config = dict(
    num_hidden_layers=10,
    hidden_size=224,
    vocab_size=2048,
    norm_place='pre',
    qk_norm=False,
    tie_word_embeddings=True,
    init_std_o=0.00928,
    init_std_up=0.0415,
    optimizer='soap_variant',
    beta1=0.95,
    weight_decay=0.036,
    final_lr_fraction=0.05,
    max_seq_len=256,
    doc_mask=True,
    train_tokens=487200000,
)
Each number is 500 + 25 x the weight over its row's rms, rounded and kept within 0 to 999. Layers, rows and columns count from 0. Numbers have three digits each. The size before them is the row's rms in percent of the matrix's.

# layer 3 attention query, 224x224, rms 0.248, rows 43-73, columns 112-223
090:461468453517514493500488483453524472489504507499479533493492504513465519458481482543481499454498492500532512546534484474507468478495510480508498485541513466494490526466510467503472495526505508504492493523503525484504464490456528489467431460505506466530489505510512510519564534517496494515503515515480523463488454492479497520519494470492
085:522485483474516524499462473477503499480532481504488532455502517497529487490508467462491594475524502483438502485541530477542501470473501495515481495473545503496491496525499483502470471515499505502481501527501443501522512489504479513517495501509511494556511566451501518473471522527519507526482493498505473490506540516479481458468452465481
091:467512483500478516543501485493497517450505486493497488478461495460490487515461446490510517542493531529532515490491527493482514486522494485492488516482489503461546507529529508476510490476444515522482511489471502499496494482477505483514496487568517514529474512484480504496491491491506478504500553429509480493525533537457468556469487508536
087:505513503466508506534489462495506498488488520517526443539539466472498514466478498472554487481486502517474483528497496539517492550503465436485472488504521488503532502527513499536462493493485463485501492444501528461462511510476523504511514477483536511513507464501522503490527505520519449495534537490475491504514510533462547488471499494484
087:483465506497507457501488504504475513477477476487528497483496516462533490497523513529523532485521473513473470493461544501515524501514523553519501467507464446513427491525466481501506507487483520508497466476462477497499501499498483488503521525475509453481512493515499439478554509471491494480461500519571515550511511451467471484490494502505
082:478468510467549503491488500527550455528468530521493515473486481536475496495472481516504491515511506468502541502512494504508522511463494483484452546528490495513507482541467501483514488505484513508503464508476501515510511519497491461487522471558488485515519515502501541528534525545474499513541502498515489499440455525546492507492505478567
087:478496457494468517537519525490469525481483463500475482494502517452483513513488491513497479513518516495514505537502497521439484493540474519480535506507507495495455477491505533458486503485528511494512480497511525508508509532463490531525476466508502505499521450576516506500495500527486559506500545526497510475503494489482479486531487490497
092:459474513539483464497533492486499527495503486493491524498536510469511515516476513529536448524499469475512487509524527504459495466497492524493527509499507498470491504500512496451534488496503498495539464520506523517491502510412484521445481505537530522481452492495504473479480500518469508488496506518491548508483528477507452491522492522526
089:538555432501499474518509477517482482515463477472517489515469490496513476503502480465525554516498488473497491492497540488507528522481492514494500509516505550491497457531532530485492542511500497530522492504504501506553527478540510471539477516520472529496517488467531473493497488539481521485548510493472450532562513527480513476436522478484
081:468500504481491474524507502506530469491481506461533537485491488502516510472493452486498574509517523495491526473492521467505505513500504529453514506469473512484506501491515515502503514513554488478475510476484535456527497505498513521492577502525452494513465506449489481495466518489532510505528521490497499495485522519508478488495507519488
094:550457508491457484507505516495500488560483531477484499458513517516493491477472552505497531464464509469521478501512466497501492501492529496490570536512477477529480486486492534465491544475486522483519522515505467484484513469520512511517530455558508479487520511512511472462495507522453478490496524529524453501506476515503489495506506549517
079:498489529483495483532474518544508480550500516511475487504524528470513497529482457474471511519464484529503528465535512491470536492508492513465518519494532512504479499513560513501490522468459493507458538472545513543516531513476481537477506495504513471503474499507457451489486483489487472499535490521504531511483489506532477500473455489467
081:507507485518484514488515487539489541511486530477513516528563477538490552514548505494484504515485521493491467486492489506519502444456492520489533507510489466530582490531480529448479498516514498488493554464467509549441500519478467518449506480520487501511503496507518535464486461505483489472513511549499510519460477503525489485518486524500
083:527483525463503527532508520512511464519450460529498521498488482529526432541486489455541541487523469489543497501521467487478471478515508473500451481503528523462511494495499511456512535519514491438472501535476485493482505533498519519522500531516506480500535492565457472493537494498538481534490489474511491509541463535510480516496471540483
081:511487520488496502513542523503503537455506522518523495477506521500475488511493481461486504488481514499466501503497450498521466525497503486498455521517489459501500520518488444460482473520514534466519518488469521471516523500539510506503536518472466434515468488536499478499506545478529477518487508494458502473527446495455512514529479474473
098:453500500500488478466473508518554467478475492483522471488508523449479448525476495496514471516546504494511517539480540472558516515481539536454479494476461506538499518493533492459502469535523458480461512499483553502520486517503522469505531486471519490536510525444438502513507517513483469522507469488473516514486477493494483511469494470503
093:522479483544468476489476507496546471544502502524471515541483494499463468510537533517465502492460526519516503498526506516524452473459510502497496491481488486516514485527495488474507473525523500444519536512459515483497483448472480548521522515475521519527547498487507466474485439528465497471513485532478501484486449486520510519528510540536
094:511484496516536475490554494508475490525501465477500494541495530514484545510468546492517531541507513487508529499499521498491488503520548523479520491510465518516491532489544479463480515484496514516482479533509561484509505484515525484481527486505483487494504530547475462490481529514523511474508499481533460501543501468478486494538541484475
084:412492507480536497544506508484484498537510471494513432540503517455506502496506487475526490510525512517459512503477516463494492520509487488507519468456497493461512483529504474452504519494478472514460502444475485428496489514492536499504546535502456514479523482493528524480518502524530541478509507482484499554524517473455449484484532524488
097:517472474490511494520475524493466484480494455541485447493490526508554489505524503485489510487476500499452490543473535508526505522496521470476488511490496507483496500484509522515488487512490502530474505443503565481504509506529511485525503535488518470523468484448493479509521519504517519503484483448503554526482532553481525492448508464482
085:498453538478506498511513515465511528491464494558509459513471497501538508518507566496520501488489469490523459529498498487468428525524518497536526491538527459507453494495513485521522450484502516533530525504535488496479467486498483537524474500506485497493485505526504453512539496519528522483518489476502528506524483493455486522533486489482
102:494490502453498475481481510489466496521511485461540519494530477514490499473513483489475506523525528477523500435499471499509499509525493518519456484493413457476491530501482466456477476470467493499495468472481527565486472444430506461523537499491505533468498534519473489545482549538508524509460514530505479507493509468494518518494548489473
100:486504475507470498541477524493483467497529517493526496469490513479487479459494531491465509500479527491518460439482525529479542503524472509485503486496502490522462508503519471447487466511526535519508522454484512459538494517508474479453496489452519492478529487469490520482450496491483513534558503521500491499460526503521502477510506487473
103:472494492546497516521514505518523547511510486507500490496533476493503500536476490535504486488520535464484482529526517504500510483528466464482461485539436507462520483517518479482496520480515492525468523512538502419491526498481532516499551489497501477489513509488530512505476523476457497522509492500521484521534492483519474449486489483451
105:490462511505493515492496493444509524530508487512491504467516505507434479500523554494497505491536484462559507525500470481473476491483552502509562503540504498496526477474466519498510490468489498493474499487480503505441522517501457571517481478488512523535464495477517493477482541537480527516464491535487550507506539480483510477470534509524
103:474459495491505451455530544481520530506531472496479517527478570478503555494510515509485500510503521535544461541468513489500488489459510442541507490493515566491470512474528511497481527478515505585482502507523494523532517526508506523480524489508479498517525481478531451517503492493498511502526528468520516494455480473494429488470530465506
106:539539511521502507519505504502487528549501450483485502533489496508472546546499496469536476492519468500552507478492481533508500498527519502514443493513510514535493527480507517460472501515506502486519484524445453481498461512514522543507506492456481518534476558468531505441526502458498510501514493495480473508487474499491480521471488500501
103:489543480484507476502471541501489515468481477501481472534505514502474481514510457540460466506544482522434484478521497566517489503500522512503467464529456558436493491467482471497502511508525487499460521501531488503490514493502480500514500512514516456503505504498477516518484489501477467500541518515494541535482502539509489529507475519512
107:483437518516525540551477499505475512498518502501502501482484515503497491496480487501514482466479519509513501492511497456469515529493457496503486463500532513470482546498475539458480481540505531437493503524499518482502521565455502500465520548524524510489495484499486519491538498498483525471489468502462474539514484523527487488515470563465
109:511536494504507502474535497490539490533492458453535498463494501474491513476521491460549485485508494478507467493486525491469522473471532506555448500526505508511553492523505517501518460467523525484493468515520459487512468505473487520499502482481463484505542462506509559501543486538499542486498541468439521446513580516475503516532499534486
100:507491511496507509479531472524493510517460518535455449494503515515527487499513537494518507487490533483476513523527518466511519512518484504479499487529462518504485506549456529491512513486452504450475488517539490508553503483504479556469507496535486497504544425524527475470519521499530515491481472467496538553470502492466519508536547522498
# layer 3 attention key, 224x224, rms 0.236, rows 43-72, columns 112-223
092:492484499513555486478457478474509491470524499534529507506505532495491472514470485475521530492526506495528527522493521508505522496456499480513437488566503550502478519469540500503502533521493517534526525529464491554506493483554524481532510463531481449484493485495507502488480472519507532496493496518531505499511486501490470516481472514564
091:483537515515480441489501492504499486459516553511464458529472483471532514458435464501518526492467543517462498528495502521501501482508487511504516490488472531512517458484455488502497466490498512515520551508489553483496494488518520505541554499519498451523452524502510486514473497522496496525526502489508479460510489513511512462521535521491
095:515482537519489474508503527493495519555502495482511525523463508465499537470490529487492504502533510451467507535454496545515488461543500480510557457499505504473559475436468454469497532526466467549520489500569516529484479511497549532497514545530481504501511474496511529480504509490499501511498480503488532506518471509514511528467473488544
078:517499480472488492514462495541487499483490516511503461479482479537556453498505453522455511496506531467468520491536514505470542481492506461501446493480534502502461479504488529510447503487536529458505484494479481498459470520505521515531501487499505482522504501497487498520517485467477474508475493518507520519457465477496536496505474511496
090:543484498499500489457492514521478500496534479516476468548508486507475433548539498471521470529491514508533523494510539525519490528508484519528502538478495496474523527527511507497479476482538523488505503498494525520495478528569504484502556522463492512558511523570515493468518520435490484480508525458511537497525502479481475490519491542462
083:500536464515540510487467508516495499514493498475450551501517501447477516488513464487489505524487496478503535538492525455497526488478497492479481499542507488451530519478503480483523512503488446508538474488499524549540548463521526486480495494519508529470491519537498459540441497516531483544535477552486496457443513443459442469462472505512
090:499513482530482503480489502482500485510534500481479461478497494488444523500511531517538486511517485510517554502472482499481537520508494506490466562557527465451535504524508461534512516523564510540516452502486473514479505501499489514497514504497495518502455502527507492459522522542458491494509511549467478520518487431501467520472478475497
092:510486515493503515480485506501484513541493520435482483527532469475444500495471475512525471496518531456498499440462520472530504514493479495484466475465446505526490508528524484531508530491510502517501486558526469520462530496470505501523456499528510526496524498504542472503459472531517494468487511533487499520520492515558508445512458527507
083:489485545497533522531497470517487511508471523478531497493502499510463504504460500548467484493511506518533484504499534520586523520520489488485523485539508505485510473502493461492510468502451464445483512529487480530497465505507499505523505469508483483458510485543479465522527533520502505492498523551501516492500515559482501524489503506488
088:501548528511460503431484517491508527532521496503484503480513478527506481510466501537487495484523501506501538508503520502488473501487525487488483491486484493532531528545499480482477477483495486492484531524509443513523489540496496512511473503518487499472552520455452453503500529486457458513494487516467499502473512523522497514462479555531
094:520484495496467513475501510520494480479532521493549463508501532485496509473497506503471495464470436495495473499543472507486469542503505497525501477499517475501532528478481502470526508491497466493510501508472496557461514505542514499502493455546496563490514471498511449499491445549484456501504472532513447548508519505460458524495536472534
090:507493485506512504516490524533512517495512525489474498508500512533517458496456525537519522537507512452482453495494542496502483481530559482505485526504512515532515517507518460473515479474508467510528527476495522496503493502461486522507496509509466495502491487468491503515489487516530494507540478459457506521497500488476481455486443508559
082:496526513505499498504533481484492474495506491455515513532584537500499523491486525493553502449508563501435450529505488463501481517495521487521506508471547494504487512514499578499536507503495541534509505505477457522519493492494521530519496503466500539477475514503470493460546513491495507483477500504563513468514491504489523468489529480496
085:488513502493533502461479508491488464527516483488574535512486510497528537459461542513506541502494461506516501528475523498479454504545468474522520470497495458463521501504488484490511527479518499490470462491470524504501493484510533519583507474526525504503443511521534475454496501499528523511526522460508519536484451488491494488501491517517
085:520495537516478527505511521495514470476516541523533491461471502484522503508499496477459522478465505486521510537529558461502514499464504530465497456512499473505525507508480520458498486499518562525496488472516516493484500463552506468510449453526445496532527530479520488491500548498452538521522503467523488499500501514495482465512509465494
094:525507515525454466527476490510505465539516484500529530468463502435501501516467505456522523516522502492530522573540509503524525497543547504496450513507476484497492503512534492469503517454515529520516527536488521489515479534490523484506494525475512510502511467515490527487484513518523539488467528523485530509501479486501491534491490491529
093:491504451505526517520543481490500495517495517468494482479482559537480512491507460509524472464479497505484492488517468533515514536500523504487514481493470533513526525470502524461520524471507513488517483522536516524474525522494505472500500475506509455476457512548490525486511498492506535557485507503522475489466533455571483491521499526488
088:492504499534477499486503496481527482508471489453534497527514537493510478501490523492496501542453467522492481534513485518480505540517500510503511528503483509507490489491519481529456489534499504528515512488502512483504498540511549450486508465478524479509468496488495495492519537494462482490476473489457495501518479499470500499469509490471
089:468513472483508493501474456501470491489507463475486528460475477513504485481475521482483519493518525463541524504454509485515468544539438505529473499498533471485527469513497492542462474523535482555537505538509483507501469498474504469475514500504488474513514532490483443504538547526495496496492494492475484470532535451482525508461546533459
089:462500507509494546484523487513530539518496508516463521509464524514512517543498512477500486475454517512480499494527536491513466494483499516508554498467499505508514474510457470489485482504483486442497528524524483488488468507509458494536504511516505500534474471497485531523457558518512469458510513492489504520490511500528507514451493431479
094:500488512485521530501493483503455538495501511531515473525507529534467536524506442462519545465501499511476490480520509494524526486476496533473494518477474510534513499511513534524550475503510478500547496490435536521495465476509514530501522489501535489540515510510530466508539471551510492510463502467487501471517471551487500524487493508493
105:524449516514492499483492498502529473501491468504503495506494490461504533515546473516478455522558546469552531447522509462558551506532484462473505476515463488479481461518502492490515502476551476518486495530520511464498491493525500492547499510479512499498536530498471500547474484501518502497465490483501527457521482505501519501511512504519
094:486462511475474567506493547542446469509458535507520493497475528492495501458532512494536503491490553461496504487489516471493505505538514451508535527483513485512509573476504495464535524471526503490544527535480514542510499495511493557474471466491456525509500530515440485477523510527536484491497488500541503472504521493527501480517509459503
104:519487510491478528513503454483490462487531521512468493528531528541532469493498525502574484482449501469509480509487471501469487480505480511501489500486522514427482481480527495473503484486527530537487539427549517493485509522497496514476470459537486492455543514538467526464516471476504519522524499530518499533494527498491489524521499479511
104:511465529508517473511451575486493499495535511491532464508506512536507496513490498495531515451515482500529455523531495523485537487487532514497498495497488550525503492543492472506508499505477482462488501456495489462516492474494459490518512475513515448521484546482492482504494499558497457476479486534505484518463522500499520464519537515466
107:509514514517523526481510494520503545495481456520475497512529555466535502506489496474505475510546492529502491518516537457489498504476528501491553521524526449483546528504524479487557506502487487542451506509553485462489505499516457492496502489456511505507481477554480465494488535500507518458476459506493475477476474531524484510502507489522
104:512495492514515528514503512524499471509509486510531516470509487457504506485463489493522497495485532502495486481523496518500482471474503491510492426488465510511509452493514469534520499508498524492518483526479521496478437504495514534510473459495491498527496482496514542518514482504489549527533463467492503548456459493520454508515513500511
101:521502492458535512473481491505553459452479539505493491495465520512464455498469461469497513530470511494519510496520493508505514490508531506532518507472518480488528528535515514526524502508483512475458560525509546516517439501493487487495490480496487496476556478546477533482461501474505477482538509494464454528522495532526484524529503462551
105:491422492516506501477491498493503501498487502509522477511538523521451528491479454470470529500499494467494499512508501481518482495502496474469473517468506509515441469502497481556515476507530497427509512548514499535457509528504531513478518456537581518486517472471504509510499478493495527497475514499501474499520491480518508504466476523524
104:486493489498475454484447479475465499513518567489518515489479508495520509483515440511479478486506464535556455469503513494528508510510537518523510479495534502483493483500511525486515527473500488509475513535473505524499507463483523507502479519510463498503532476477504559525508505470565517495504454478486484453493466541524527522542535522446
# layer 3 attention value, 224x224, rms 0.217, rows 32-63, columns 112-223
100:507506529468501500509555493512511502474494520519497479581506499496489481483511474519497464487507492551513498477471509473475507473539547501518476465515472503522519495529515499517464443512484505466506457502490522460504517463545552543502503460489503537513553472520502506510510531503488448532496497535490514449458498479518509529523488539507
098:447543527506521473484497495463480478541492469481479520473459526491522538477503484509480534557520529447517468512487518519480549509513486479493483513484519495499470509555509498489495541468475514485495473495499518551476507536508507482435525468489495463537501507484484488500489487472524496530504511521502504520501502483489502492498530471501
093:492494477476542479519495521530501536489454477499494489497492518494483488536459498486538485484472536466463484501542459499496503525489501529494544519542529493516486491517474464502481492505453494537561506496513504502474478465540476521481518551530472461519504467497504540518488515527449493475498517441484522525542517528500502497483502467520
100:513466503535526479538486574506521480494485495547526509507492496513476536486514452493500478503452451483489527508466448499514492511486512509486523483513455535501471475492458487517498492490489532505485488492499506519491507512521494454502494477533444539513548513526527504493507497553460472468509492518535491487488469527531518514530510491481
103:528457496499519516510482484488510512502521477482515463499500506541463517495498476527497468502505454478516520478490522520514484513442472456500450530496528489470476497452512511499493510491530484502528527513490500536510488520508515512533494487528494475539464529509525449512484474513541465455489541501525507497498496488433429502473535466481
092:503494466451513485483460475507484500462497527481490442498492482481475497463501450516517484477519511493509527457527492527530489525516497481511478490501523488478532486506439436479493442553514522507535477530528519503476530491513506483529487501518538519485510508501557507495473500470472500519488537460473479514486486531521497534518535495467
093:521483500499489536491478463513500576513508524500520478505493512494474468526431464498469492523522479468504544478539486493500515516426479477465558473490503502511511512543454521493519508480488467526520550502566525465480543511522495516539508472506517501484457497469512500521518516476499488464520429481529500495526521497526496439534530495508
092:528452556489556537511554484517515481512522453508510498530490507452470469513492487524441480505492467524532524480503489521487472469518538541558518493469470519494475479474463473524496480515533492473512478500506509484535478530463527479511526486492492503495524510506536469484480517538497482456482488504497458518511504522502491503495533500536
096:460549509480491536487469550513474460507450495497467548470518531493510508460507502498508495526514515518461518516535488478528509500509468509470498486498496538497493482501480476525519498494465514495478512484489464478506492548474474540512474525514457495484527511468486518491494505483413503473526485481478517525513561501517536487489487487505
099:498515462506502477472475504504532515513515512525491495501537475429494535505508468501481488508485521501538550504478521469538490467472499472463499520465536489466507534487537543545548465483488490494504497462536493501487507473536517517490477509514463493470526497489472466512518551503487476464500518496507522556552460482491513457529477478480
086:525476464505486516526552477490489489527504491536512494526487488485499522472545483537538469466540441497515473461460474501518512509524483505557478483535484519509515479475498479501501507523505489496545457488476497490524492526485520477502483465501549486475505502499485509498523506472454534500511480474518501461456523478493519478506520515516
093:470484487466495474488476490449491531526507494524500492503507508566550513496534469512517499501573526483478495488455520514477480479547533513463519578483455496549441467526533480542509513489511529534497527475515503488484516512513512508524516471492547526475529461467518516521514484476540474540511480506480462521563501477510507509450497503474
099:520494508433499553484525511561493493473503507488492509505494484487510479528502536468501520461471522492477543498507493492512508520476483455526484517513503474540472527506473502486508501479486478495536523505522524441478487487500486513464516552531432520499499495491497514525480480527494521501528495486489503474465486520500527521484530527518
101:464524466444522511461495530471433524534475503518499487457447512530479503489507514533493499560517526512512473506495480482534506518517492484501506500466487494541462485549498438505510490469534479494474480504508486495492502563480512558523460515530513485491495506446530530476505536510524488495489455460463492486486521488551497519499493516501
091:474485537430501515495477508503494497463494585500477510514524470475459504491497507502498526487472529503545493455493474502500520475547478478470509495498496497490483521502477447539508502507492519478451453521504477497507501507475495491494470485449480488508517479498526499470545509534525509551528466500468509492486522485529556455523482473514
095:506469529551471497525516456464517502484523483489510462504520519496486497506524445458502484518480497466524501508455537461462504463479515472487527532474468499501490490475505543468521482495526517532555516508507501493518482427509503516485479504516465541506481438525512461528522544474548470498553491498531468489534481492485514516476487489474
098:506502505500496470537487520532509503499457524469496468513515492482483513469525506516536506477419514522505484524492514496464522511489505512560526488477510515445524499463483529502503520468497483493510475512523531547482494507454521480485525512490483473515496521510505500520479503570523435480501526504468469482537458518499501501503520511451
093:492497505520515505458521513534494502532523483496514502497479450490508523452538478512504494484497501493479519488508508504468505481526511469519496528442479526518529546509451488531506519467464498477465533458497509499544477517483494485489491482507497494463486507482473506529524506514506512590496490494518512466465484496540560472501514505539
110:510484497509464498485519458501512523467497563478494520459504489451531469469508558484528529492515551470529504484537467512478527503491512455518457539534493463508498527508490468492470491499502452489516484504531532509472517518504500539482509540514495513507510514484502522476512508499512493528513530493511515531496467488497490521500497489509
110:501499501463491474521514475503550516503504557509500497498525506491488549496525515523532505576444528515496482482466524489529519548485476507489456469442523481451476455504517475557499499482511468495495462474491503471452488456478486523504499512502510483475534462470475483500463546526517500456537484450512508504517508466512509498502536473516
092:512504499479454493475529475444504504495450477486485509486464505478491506520498486500496505525533455486520448536527521464527496555486533456524502506457529498524482504513510524504491500507486469491484508517532484520525507556470525497483452529516527511533501534476472465493458466442481543522474513519505498496469526518508462544510522524498
091:523516522516545477450534535531468476453471534495528474493481474520487505466508507480552476475507505508521487508466469506488497501492482497497493500516496486532531523522447523520511493491460509501456506478485480480508462505473531458540515449484473462465461522522493533524507496488491480524533513525491471491476499516561540509562487494485
094:482541494557522472515484534481508524488478501537478489504506532450503550524530488498532471547477490498441537544486511502486488500544504479470476495472527519489495477492492512456493511487510510511507519482456514532480486498538464472473502518523484459435535462512486489515506490499494502528497530510538491514521515515476490535541452513490
084:512482529519513515486490520503500491497472493520492476522487485508500512502536474546552459487509467536554515534496525506494500477531495513505500527491468494467491494465506463500483480501500531513470478519548478503491523541479510446474488478492475484491485524492498490510454499550458467493487491525423488473518435489467462540468540504514
108:463477496472534499509461506546532479507490505522534539457496479496494528540503491486502479511496508479473480523473476510504514492521520476528452492497500469556473496513478496489531514522466480520518503522545512536486499509533441454484516513522439478494528488494517480509470521533469474533521505493539489484561528511523494499505522489521
103:451494534451514517519488526501481533533482523501499494487523477541496511524481513553495492513505478501485489547507478505553527476515480476496512497541435506460479517497506460504519456539481506482485522484538470487483524507515529512516503476516449556488500523495539493508479480517519480520527504501521480497492458520522523483509490471472
107:488526520490515501515467514498482514501449525432488481509510499511480514487487470509482491511479485490509474488468504535517523502520487526492529485483486477517474502526498454581502498484478493519536477466541490478522539476504484490506505491472475485520502491444517534514465539494553512456495491494496505519495493516507511507566496482490
101:517521513497532558477480533548513473478480514533480483547516529515520494495503472497491505479479485521525438484457495485462517535575492507528498456534509501497564469503535496580459489486491523481515487493479506527485494477471498534497535513503500477497526489467475529500522534509529469538515511511486528503464481515517500515551522524505
093:534491543526427515484485478539494522503484499485481506476519562508564491479497538509519535543488529511479501505515484483478505503481507442491471480519517508479490501465502472505483498501525474481510498479522521519428535520471494490464507539478469499472468530498481508472452456523533535500461498467467538499514498480485518487476535480499
103:513482491493503489529509499500550521460514490487497511534521473481504489509492478514448515523500443495535448458437535486501486508486535508534483455499492532508552514523503499573475479499537502467531461466487517467486485490505459469506525463488490523478514497525509476565503480507521487537539500543507524515501498507480547521513497510515
102:540469500497487487498457503436485518484510487497505494542525483520506503500508481455480470511480494503506452566463487490508500517512513529516510506510449517534546491479478487485499512500507551476489503485508492508549520489538531474539486478476535516488495468498552486506563483462539522487521475536501530500514498509528501508445497491496
097:522514544484503496503483519475541492499516501571482473541490521485501468522469523530462503542484520482512484549496510514488514546541510541499532490495495495516564494471502508540502473509505472484483474479534512473528526521452563500498476518471512502499474543479470493492496485510479459491450462515481510532460490460489480516495478513510
# layer 3 attention output (transposed), 224x224, rms 0.185, rows 32-63, columns 112-223
109:475497497515534497514469502533496492486515481503561514525484519473518511502436500517524579554460545496517509511493502516496547489528539524453498537490506490484504531498529518517527526497488510534501524520484474499479463508481469481501524502511521475453502528486465488523489495528492510540509502487485477474518494548460486491466484504513
108:504460473500482510520542458493478510486507475488550504511510523487512541492501475480496486466479490493479461527461508466514542495487505518508559460477485502472550531477484563506513500497482531526516513535522487502461436515483550507537494526468538526483509455489524536477528479471499500455455510519534455474518521524528499504525553488478
105:512479556535527489455515467532508517521503514531507498478522526509513514506544517517480470490490495532523481523469498508502503483471526490529526545496481500506503551490506560514500479542500518475489550515493518487516504456475512528484500509462519541502486533463466510538488493492503526496507446523485478509470467454520498511543510532494
106:529466482518481524506481463550475501462475486468472507513491511545516478484483496495474491495541506521498469524531549511460515554470514491501481525472459504496473464537457513509493510511514511478488541526487507476470508529489498494531533487453515504511529519543468484527488524479546539503483442517489508503454515508521509467507488503516
107:515514517462493522555517483489461527533466510512548545491475499492510534509506517441500480460468543500523526514525504530503464498549502523490547527503521481498530485499489464509500493541492518486462510512550561492493486520491463518481546489446490508476532443483507550486502509497495501498486514489528505502482470500521515508488496486504
103:516508531524490562477513503482505458534519480529524531480452478507501495517499529489474487565478482466511512528509516486519469465456506458495533468494496468533479512467551540448539530515487490498484461518496506524520491504512467514503511537490508504510517494459459478519498526545523503461520492524499499504497470441501475514452473453458
102:499446514483513497500495511498462521468477499500506556512477505492524486469523544484521504489514489503489452537491508484503489528478529530501496520519538536483479464528521523496480489545491477500535469518507473522468475485535449541513494527499503506502493506503489494475454522495495528510474543467486541481514496508496519484494502469514
103:501475455523449534487482488472504483482474516521428495517480508551493483474516493479527543488477489501522522473529511471503490514552475468496500504511489500510505486489496495531522575505453533509452523481515482488476501527506491510480484470516518534523483526522491544493499491465505507505536518492517484496454496467485495484508492457464
106:503480518516508520483475489500476523536485516487522481506492493500476510502490525463536493492488464530521474524516542489530525543488492530512496490493484516502445472467491521514491516493500479496499523532487509484456464499471523491481465469502526536466477494509520448562504535508488508510481460481484509509517497482505480508491469533504
101:484525510509509521465473503487491474491550468447488482510489493582503475507475489507495443507507526478441477528484501522458517541506478538503461530518477513503467539477488471507464492493495510542477497482513541513495515522457481473490505499450537496505503465476498529475511506499496502464493499503533532497483516542516491503499509496467
098:492509494535557545539459527530504524490457491514507465515545482484474473504533526551499496527504499499486466510481486523491460455468455486496495522495486497482527534507516492500511535477524501523464505476500494503499538472509511511528507504505504524506460540495498496518493514541551501481481513506503515517536514525512485512468493475539
099:505500520537490509488564485534479506497488459501479488533528466483524474512505532514483493543488498468506509506465473538503556497536482453444505488493513507463525518444455533460501478479486537508539499507500496486521490468475510469487488511515494489510491526504505507472550543515451502481463531496517513538508465477475503455510508522519
104:522516455548470500531506493490516503495519505522484499477521545482512453524500501548516535499503534518482492518490516533496519461476512536517492521490507472486501518522476474468527490501515490493504514516486468536513538499499460502532486512494509506479478507440524472482517464501484511504501501550451467519490476459516506485512470495519
102:481495507544466526544525467525492451531532480478553488519503517510520509513471540471503497497504505442518467518447541484476486492512501458519509458489528474502508438486502489509516570522485493536525494472485492506494518439510475514484495495519511561516529498503534473490490519519500499491509489494500536556557491497471544484483483499470
099:472517473523510507497505507507456499535486458532508495520521527515543487504530505478484507547480489522524509517513534495478497542512536545492492444486500499481483501505566492466496499477488532529532563501492511489536470498548525477502493530493516471552506493471492467496528518467512536464557462499492488480500460470509459516432486477496
103:445466492441482516508538542507538522466492457497532536585507509541514490456513511465509507471505498516494518457497501527481522485520524541447472482512469480501533547539488452492498494490498505500477502458507510522471471533485468495465538518485517491469532485504458519488526516481488512517488532489480484511460483459483500511546486499520
104:510454451547506514461503508443517506486547493500495530469467506478477523488550471491463439490524490486510534482520493492566518497527573511441515512522483449516515561507525473524483472504501528489480537490517503504494566482508489453467503494447473496548529506504482513500500537467499491475530474477520553504505513497486513531476487467532
106:477501481520534460527495478455500519492496548492494542536506554494491488548512496466518512483521523458470504509469472516517514490512497498532470480537482499462481458509551524471504485530508485545482472506509501490482485473508523455486487461524488472508512522487524480493507542492521498467515506544486482524502485514497460525517490469510
105:545528495536514517513501494491481481520506515512510537481470548509488546505519503476485495506489524509454511490469530466495494475498492488437506471462518495505494540510525529490568486519502508444490521502513501512514509484495454442497466517520492520503489500458504506491485485509520493533492493472490478531505507516522527466494543526512
106:473509461479508528517489500496490479517512468508489478533476520457445498521468471458469482534507455523500506501504517474498470497506482497469507465511472511532525541543473493459533472517491504503499532517469492542566482519480496484487526511499473521490481528512521544487440509532457544503512454532480515540484535497484492485480476480467
104:480541485477511507508508477510449530492534527473521495499498463513556530493534500529502524460489498515494511474491481511495494438514477478552553496505561470505500510538469505482532505488489515505483496474510522469532526521484460524492502507475417508456518519484486508501502529526490459484512459530516523477530528458498537501480514505537
102:527442486502463486525468518507515507521565485517473503509530498492526512508504533536483459503430510507517496529531477528503501506509493494469451505527521513487488471529528482491475506521532490515502554493486507501523472506472485483509461506522525450523490535515526487478463501477486537497469526466508529474553491483477471511472482532524
100:487452485451448436498484498484473500488484527481456523482511475529487485482506490471475561474514500502484484447503525500481518473485509512511525547500473514485507496463497512499493514503517482486482509510497531465522514524470551512503493501511458493517503483501473515517483446515530465473456450480508506513499512469502500460479517519483
098:506443490481484523483539488504511493492442529494536542534547491511514505495506509507496487472463526506527490447536466497487521525490526509560489509523492514544514578529489537514554504532494497510482470495516503508467535504488531546475461473486504518485538482531539465506447520493481534483544520482532482496534511543517501475524482479490
108:501493516534479498485509504529499537516484462481497502517500521557485550515496486486467537493536509495490505474519515499475498474452541517486571505456488495470528446478509538471532467519489523466518525481487477509503532530492480506540490465559486513545478540527518552471503466521483487480459469504493500505466497529499467469514472493535
108:527471504530512479493490476483509467455476483486499488487522497523512488462578534506497462495523523456520514553504509493503470547494527542517497492511544471491522514549517509509503481532504458495503528452515467483487538477531494468486534490520546475459489504521486478464513527495486553501537515468461510478495494481464514498550519527440
109:490459484485488463509504467526528526504474498492496503487546458473463525493521502489508455515513504476501507569535491487497503521479510500500478516554502486485534481478537482472517546465517505498526496521495494502498543479415485485484467504503476503460508489487531516487468462526476495502517507522447511509479491469490514522513560492500
099:488531544503466488512561507515530471543504496448446514507523527436478503493477518524526474528525545488533522536485534478503492495490552523517484524517485514513517543528501467464491535512487496536508475499539467497544523479495489451513447489503490527466501539521516484495481493508477490482493499512467495470512508550507507524497492475538
103:459552503515535523477472523449508445529509531514499561469521505460484488537486482518506512478496517501533515507486476482498473503463514516503502498484544491498532556523470537494509485494488503466544519554485551490560535490506520498545496493469519470522543517503492511502509521503508492504542504481478492508469499519494526537503503545542
105:474476481552490496520504509502536494459460488510498518496469453453467477516498476523492509489489513495514514514495496413486495511560465525462522485477497477499494532473547524456505507450507469497472474519517499502514498485484503511502505492481464504502500494526502496493500508525531503485502510476489546445529504501457468483522518515510
104:500505484478502511518493540529497474462505480446543489505537487496489471509487507533523494509471498489492543464462513511457499518500459486461516500488511461512483500551552502488470539502515517515534475534504505471466513507509492527490557470444492488516522503500482489475497505497497471480510556490487456520531525471480481526502456575476
103:480468505528495519474522485485509523527500499482495503487501479481464501455497475491496543509516512504529472474496488482526486511494516512485524526539482509577471500512470500466518534484516523501488531518529478513491542475535503483481469453544512493501526501508532522496510506527488579485534533530512478505557552509488506528451504499486